python train.py --n_layer=12 --d_model=64 --n_head=2 --n_kv_head=2 --head_dim=32 --d_mlp=256 --vocab_size=598 --activation="squared_relu" --norm="rmsnorm" --norm_place="pre" --norm_eps=1e-05 --positions="rope" --rope_base=1020.0 --rope_fraction=0.5 --qk_norm=true --attn_scale=0.35 --bias="none" --tie_embeddings=false --parallel_block=false --extras=["local attention windows", "shifted keys", "gated attention", "value embeddings", "hashed n-gram embeddings", "a smear gate", "an embedding shortcut", "skips across layers", "LayerScale", "capped logits"] --init="trunc" --init_std_qkv=0.0559 --init_std_o=0.0 --init_std_up=0.0559 --init_std_down=0.0 --optimizer="adamw" --lr=0.00415 --lr_mult_o=0.609 --beta1=0.95 --beta2=0.95 --lr_head=0.00877 --warmup_steps=264 --schedule="wsd" --decay_fraction=0.801 --decay_shape="linear" --final_lr_fraction=0.0 --batch_tokens=[8192, 16384] --seq_len=512 --doc_mask=true --train_tokens=87930000 --steps=7214 --dataset="wikipedia_en"
Each number is 128 + 32 x the weight over its row's rms, rounded and kept within 0 to 255. Layers, rows and columns count from 0. The size above them is the row's rms in percent of the matrix's.

# layer 6 MLP down (transposed), 256x64, rms 0.226, rows 68-92, columns 0-63
size [ 94  99 100 107 113  97  96  85  96 104  97 103  99  95  93  96 103 101  90  99  98 110  88 103 106]
[[147 132 147 135 118  99 109 158 150 126 118 101 145 175 108 177 123 124 146 129 117 160  82 114 179 146 159 173 174 123 149 109  55  66 118 150 118 175 108  89 103 209 101 114 163  67 125 194 112  79 119 143 138 118 120 158 153 127 177  95 138 144 129 184]
 [182 124 133  62 133 155  83 118 117 176 141  89  94 143 129 156 138 153  52 147 154 103 159  60 122 154  61 133 159 136 145  62 110 163 163 148 148 128 106 152 108 156 127 197 150 153 152 133 183 112 100  98 136 128  50 141 113 120 122 126 132 127 148 143]
 [171  81  75 123 153 174 116 120 132 112 173 175 121 159 110 154 133 122 167 125  80 175  70 167 169 148  99  85  82  99 146 125  97 131 108  53 122 104 121 154 138 104 108 134 151 158 123 127 146 177 154 159 164 136 119  93 191 127 145 184  90 182 147 140]
 [124  94 105 196 103 117 192 134 107 185 152 104 153 139 176 137  98 148  91 145  75  92  89 130 134 125 131 128  88 141 181 169 126 102 182 166  97  99 182 133 117 126 112 133 165 142 109  91 124 136 137 114 104  68  70  86 119 122  54 120 163 156 147 138]
 [ 73 133  86 161 183 130 191 199 142 126 121  82 119  70  97  98 153 106 150 173 163 209 115 124 127 122 117 140 155 144 131 136  76  83 153 147 140 161  96 151 132 100 166 134 143 100  59 138 110  92 144 105 149 128 107 156 157 151 152 135  71 133 157 153]
 [102 147  41 148 147 166  75 111 106 138 117 110 163 141 132 133 190 147 126  74  54  67  70 114 137 133 123  80 173 150 121 161 115 111  89 117  76 114 100 155 110 118 134 178 149 174 143 115 158 153 141 168 159 113 180 132 151 156 119  97 146 108 142 110]
 [ 63 120 148 138  86 126 155 142 134 171 119 108 146 127 159 175 167 121 144 169 103 105  87  90 164 155 125 107 123 120  46  83 181 123 174 155 168 183 124 129 115 154  70 154 141 140 175 143 149 114 158 193 130 176  85 143 115  97 145 138 131 139  89  84]
 [ 78 117 101 126  67 127 145 119  99 118 129  84 135 113 174 151 123 131 136 181 158 114 162 116 148 113 139 109  79  73 162  92  92 159 120 123 129 106 147  66 117 202 125  75 189  55 156 133 139 148 152 155 154  68 130 129 125 138 121 173 114 167 118 179]
 [139 157 135 114 103 124  52 128 117 114 132 167 103 163 104 204 123  97  99  83 133 192  97 130  96 111  98 106 132 153 139 141 166 145 142  76 115 134 139 164 131 111  82 166 110  85 124  99 100 149 135 155  93  71 176  52 151  84 173 144 109 140  98 166]
 [ 72 113 143 173 143  91 156 133 120 118 112 113 171 105 124 172 101 153 107 114 108 153  92 177 136 128  90 135 129 120  78  64 168 111 109 176 112 186 143 145 191 119 171 109 136 162 115 120 115 122  95 129 113  88 165 132 120  32  83  99 146 177 160 160]
 [ 91  95 150 161  96 148 145 145 114 155  64 147 163 143  75 121 106 148 101  97 133 167  88 115 180 115  75 130 136 160  95 154 130 153 107 140 130 193 132  46 116 165 109 110  75 144  74 173 141 157  85 119  88 106 123 108 125 109 164 160 121 166 177 152]
 [152 118  96 139 160 130  90 159 118 196 113 128  83 177 143 165 154 125 142 179 100 177 114 104 120  83 126 133 113 131  67 135 176  64  84 163  88 116 161 187 145  89  82 148 131 113 111  69 100  96 112 176 152 140 166 128 184 153 145 104 126 110 136 113]
 [ 34 144 134 167 148 190 135  91 132 107 182 126 148 136  79 105  84 155 125 116 127 181 103 209 112 115 117  82 145 137 134  98 174 118 109 149 193 158 137 158  90 100 105 131 153 148 147 147 108 107  99 120 142 109 157 137 144  91 102 142 154 177  95  81]
 [166 153  82 103 107 121 164 125 132 190 155  60 118 110  86  92 139 138 111 159 152 152 183 128 159 210  94  68 142 131 152 112  84 162 101 173 117 165  90  91 132 166 124 146 109 129 174 119 108 122 133 152 131 117 159 104 166 106 167 154 157 168 177  96]
 [100 100 135 117 122 149 170 120 150 161 101 106 172 116 168  87 132 133 112 155 125 124 168 132 148 114 177 117 135 100 161 179 101  95 191 113 112  86  81 119 104 156 148 129 117 180 145 129 110  77  73  83  29 121 115 111 117  76 126 118 110  96 129 201]
 [119  99 124 137 112  93 139 110 115 132 172 180 179 131 152 136 163 115 193  85  85 129 109 154 187 214 164 117  68 130 131 118 155 143 103 129  79 112 164 177 143 124 105 154 105 129 172 147  51 163  81  96 176 117 148 104 154 111 138 120 100 128 121 112]
 [186 175  69 116  58 120 148  93 121 128 102  95 119 109 122 124 137 141 126 131  87 117 156 173  78 122 111 112 124 110 120 126 158 114  85  91  96 119  89 198 178  71 150 101  76 161 198 120 130 135 137 164 121 155 184 103 157  96 134 148 145  98  85 134]
 [120 118  64 167 124 120 143 110 144  85  94 177 151 119 145 160 132 159 143 110  98  95 145  95 119  98 129 155 127  63  78 162 128  93 131  90  93 138 105 131 101 155  88 182  97 145 119 162 111  70 127 139 150  89 162 139  97 189 210 180  97  96 141 153]
 [154 153  92  93 142  83 136  84 146 153 124 173  87 152 129 115  56 123 167 184 131 115 189 132 155  82 140 161 134 158 120  95  84 140  97 124 170 158 120 128  79 124 125 115 151  79  98 172 192 150 175 155 134 122 168 114 129 164 123 163  92 131  88 183]
 [ 76  82 139 157 100 167 143 173 162  60 132 145 126  85 107 116 112 110 140 138 219 127  94 142 159 132 156 131 171  91 114 165 108 158 151  82 135 134 129 133 136 125 128  98 134 119 119  53 125 120 138 174  91 154 162 135 114  75 134  62 102  75 155 167]
 [151  91 111 111 101 164 182  87 100 112 135  96 134 146 116 135 110 146 176  96 116 153 151 125 150 136 104 123 143 152 136 108 136 120 114 217 151  90 182 189 199 124 115 112 174  85 129 208 138 127 138  84 174 128 131 125 182  95 115  99 128 177 122 168]
 [109  92  98 127 127 163 167  57  84 152 100 121  86 119 144 119 144 203  77 151 190 121 108  91  85 162  84 133 112 167 196 118  84 160 120  72 104 122 125 107 112 171 168 181 104 153 153 143  81 139 152 134 146 115 143 122 113  96 157 120 124 110  92 141]
 [100 149 110  91 121  97 141 154 108 144  99 154  71 137 129 177 117 172 100  95 117 110 135  56 123 153 134 112 176 107  83 106  87 130 125 150  73 146 141 111 113 111  51 192 167 117 105  81 155 103 190 163 139 148  92 113  65 115 140 176 144 125 130 105]
 [128  98 128 163 111 117 118 146 154 186 153 120 116 169 152 191 108 162  99 128  74 185 116 152 113  65 130 131 146 152 102 101  97  84  76 150 148 140 125 132 134  70 145 140 129 172  90 117 180 116  87 115 106 131 170  99 122  68 172 126 131 218 121 137]
 [181 146  78 124 171 138 180 169 129 114 167 134  95 162 201  66 132 158 132 165 120 181 164 164 156 134 121 169  93 159 167 128 153 120 172 122 171 102 165 135 189 145 191 106 138 123  69 134  82 168 110 121 144 117 154 153 100 117 111 127 135 124 116 106]]
# layer 6 MLP up, 256x64, rms 0.235, rows 69-92, columns 0-63
size [ 92  92 100 115  96  96  88  94  97  92 106 103 106  92  96 126 104  93 103  96 107  94 107 100]
[[168 147 152 172  71 105 133 195 155 127 163  86 160 110 113 102  80 136 117 185 139 115 100 102 102 152 174 182 111 109 136 144 137 173 188 124  80  99 142 193 143 160 112 137 131 146 148 122 104 161 114  78 169 191  95 137 150  89 141 111  90 122 164 113]
 [191 134 120  93  80  78 140 140 159 109 129 110 131 130 107 119 165  88 166 168 106 171 102 129 102  40 105 213 138 158 170  86 120 112 208  99 174 108 122 153 154 137 103 132 153 141 106 123 117 141 139 108  99 133  87  96 149  70 140 145 125 118 109 157]
 [ 94 103 167 136 120 147 132 101 144 144  84 113 160  72 117 109 152 113 176 106 111 159  84 100 149 146 110 192  81 163 150 151 149 142 153 171 127 122 146 166  62  97 137  44 130 148  84  82 179 108 155 133 109  78 110 107  66 126 133  96 150 123  88 117]
 [ 83 141 164  67  98  97 104 168 123 164 154  63  74 162 112  99 122 106 126 149 103  52 110 104  78  64 151 108 145 162 151 172 135  81 125 110 109 102  81 106 129 114 178 134 111 138 101 134 182 165 139 118 135 109 103 165 158 150 132 137 105  96 183 131]
 [ 92 162 108 126 101  98 146 159 129 101 146  95 172  61 128 124 144 110 103 152 158  97 121 102  27 133 123 170 108 140 139 178  99 184 107 106 125 123 106  98 134 202 110 138 154  72 120  82 136 129 107  95  63 113  91 113  85  85 158 117 158 134 121 140]
 [119 141 163 181 133  89 104 134 185 113  87 153 158  79 162  93 168 165 138 158 105 110 102 191  34 117 125 164  86 164 156 128 135 164 154  80 127 116 118 172 168 124 126 114 184 138 140 152 162 151 104 126 110 118  79 159  85 134 163 129 137 151 165 101]
 [106 140 147 144 100 155  76 104 116 167 131 101 122  56 129 140 173  96 114 128 141  82 136 131 105 131 142 118 116 201 171 127 150  88 119 121  74 112  85 140 125 113  73  83  47 160 150  83 124 165  99 132 114 162 103  89 151 116 136  34 131 121 130 128]
 [154 116 155 104  60 121 117 137  82 148 141 135  71 111 127  93 125 147 118 189 120 103 137 130 104 131 158 185 122 106 140 164 103 133  50 149 170 104 166 123 162 138 183 107 154 134 101 187 189 108 120 135 150 107 102 156  67 137  92 150 111 131 145  51]
 [ 85 119 103 162 134 114 107  87 146  69 168  58  53 114 151 132 116 178 129 139  67  94 148 166 122 110 169 113 108 157  99 123 118 127 173  79 176  67 150 110 133 166 164 137 136 100 112 164 183 117 137 125 150 141 149 141 128 126 187 107 167 107 148  89]
 [ 69 146  96 157  76 139 148 110 140 103 180 162 174 175 129 101 157  96 112 102 125 120 122 185 120  71 150 202  70 134 130 165  78 140 147 169 122 163 118 116 122 122 117 100  87 118 118 132 135 136 144 155 113  76 146 155  66 169 102 109 121 127 202 113]
 [192 193 102  78 173 124 145 141 129  95 136 117 144 101 140 149 142  92 178 144 218 134  91 111 100  91 138 177 106 105 156 195 129 134 122 134 143 107 163 149 103 114 131 129  47 164 124 136 119 119 177 119 188 105 149 135  99 124 182 141 120 128 158 110]
 [ 98  92 155  88 133 131 109  96 158 129 106 125 114 167  75 136 116 108 120 140 206 145 161 108 163 108 104 171 103 187 175 197 132  76 132  80 136 127  96 116 136 156 124 133 134 130 109 121 134 121 149  29 118 170 118 155  82 116 156 181 162 144 137 170]
 [115 116 176 155 143 151 133 180 183 155  80  92 111 128 154  95  92 131 113 134 192 150 151 133 136 118 122 141 147 104 191 175 165 171 115 145 161 132  99 152  92 126 142  93  25 132 129  96 139 176 176 153 159 161  68 145  94 127 124  85 126 134 130 120]
 [134 127  77 119 163 128  97 144 107  74 151 128 100  99  96  66 134 103 127 112 128 182  87 135 105  97  43 147  99 134 127  90 146 176 153 178 124 148 167 169 122 155 152 125 106 131 126 110 181 198 135 168 205 133  88 151  91 164 128 118 154 113 141 126]
 [172 138  92 153 116 138 142  86 104 114 196 175 153  92 152  93 161 149 181  88 123 109 110 154 143 127 144 148  82 125  77 197 125 114 180 173 141 147 177  91 129 149 125 151 144 157 106  40  82 171 111 121 132 157 112 111  75 122 139 105  96 112 136 118]
 [151  94 171  66 146 116 129  95 122 112 110  55 135 106 109 109 155 128 188 109 112 144 105 192 101  88 114 137 126 167 175 172 170 118 103 151 161 141 135 128 105 153 152  76  95 178 126  53 121 163 194 156 168 146 121 127  76 141 147 123 138 112 122  91]
 [ 85  96  84  53 143  99 112  97 204 164  80 150 133 107 124 114  98 156 128 168 169 102 128 113 143 128 183 132 139 116 169 159 145 133 142 120 139  93 164 113  86 116  54 150  89 130 128 103 117 120 173 164 144  99 140 129  84 152 112 155 140  61 187 106]
 [183 118 135 113 146  76  79 109 137 131 128 141 117  62 116  84 180  78  88  81 119  97 145 193 151 128 116 134 145 149 161 105 162 176 104 105 129 110 117 159  91 133 178  63  62 170  92 154 123 172 177 147 149 117 102 115 132 106 137 135 115 144 159  87]
 [105 169  72 107  65 120 154 132 160 129 125 163 103 125 162  84 120 167 115 109  97 112  65 112  89 120 149 161 100 150 112  83 110 123 123 135 147 185 144 161  68 110 156 100  94 109 124 143 117  81 111  88 188 162 145 166  94 120  98 124 150 128  73  51]
 [ 91 118 151 149 105 111 146 171  98 175 148 112 138 124 104 102 172 110 136 150 102  74 129 174  77 108 146 120 135  97 127 223  93 162 153  87 106 109 131 148 112 171 143  66 144 197 105 128 150 107 164  85 165 163  97 115 126 133 165 106  87 156 177 157]
 [ 99  85 151  82 153 114 108  86 155 149 127 161  88  89 120 164 131 147 245 108 145 108 108 148 124 133 102 155 134 111 172 133 148 118 131  99 152 110 159 103  88  96 168 125 154 127 108 156 176 139 121 138 202 159 127 114 146  62 120 133 148 123 148  50]
 [148 119 174 114  54 162 148 105 121 142 120 117 172 141 164  89 163 140 197 127  99 132 170  85  73 103 161 141 125 125 147 105  97  82 209 109 183 134 101 103 140 135  77 148 135  97 116  57 191 128 143 131 136 127 139 101 120 104 130 142 110 130  72 110]
 [ 76  76 113 132 146 106 138 179 175 106 122 147 160 133 168 149 112 111 133  75  94 113 169 147 148 128 210 130 139 168 144 131 105 133 128 139 195  94 135 124 170 157 103  54  68 130  82  97 151 146 114  63  96 155  93 120 124  69 144 114 116 123 143 138]
 [116  95 144 160 147 124 175  92 142 186 154 138 120 150 141 124 110 114 106 136 152 125  81 148 143 131 126 221 122 126 161 140 100 131  94 140 129 116  86 167  82 103 184 123 102 121 129 138 160 174 134 165 224 141 119 184  85  87 111  55 150 144 130 108]]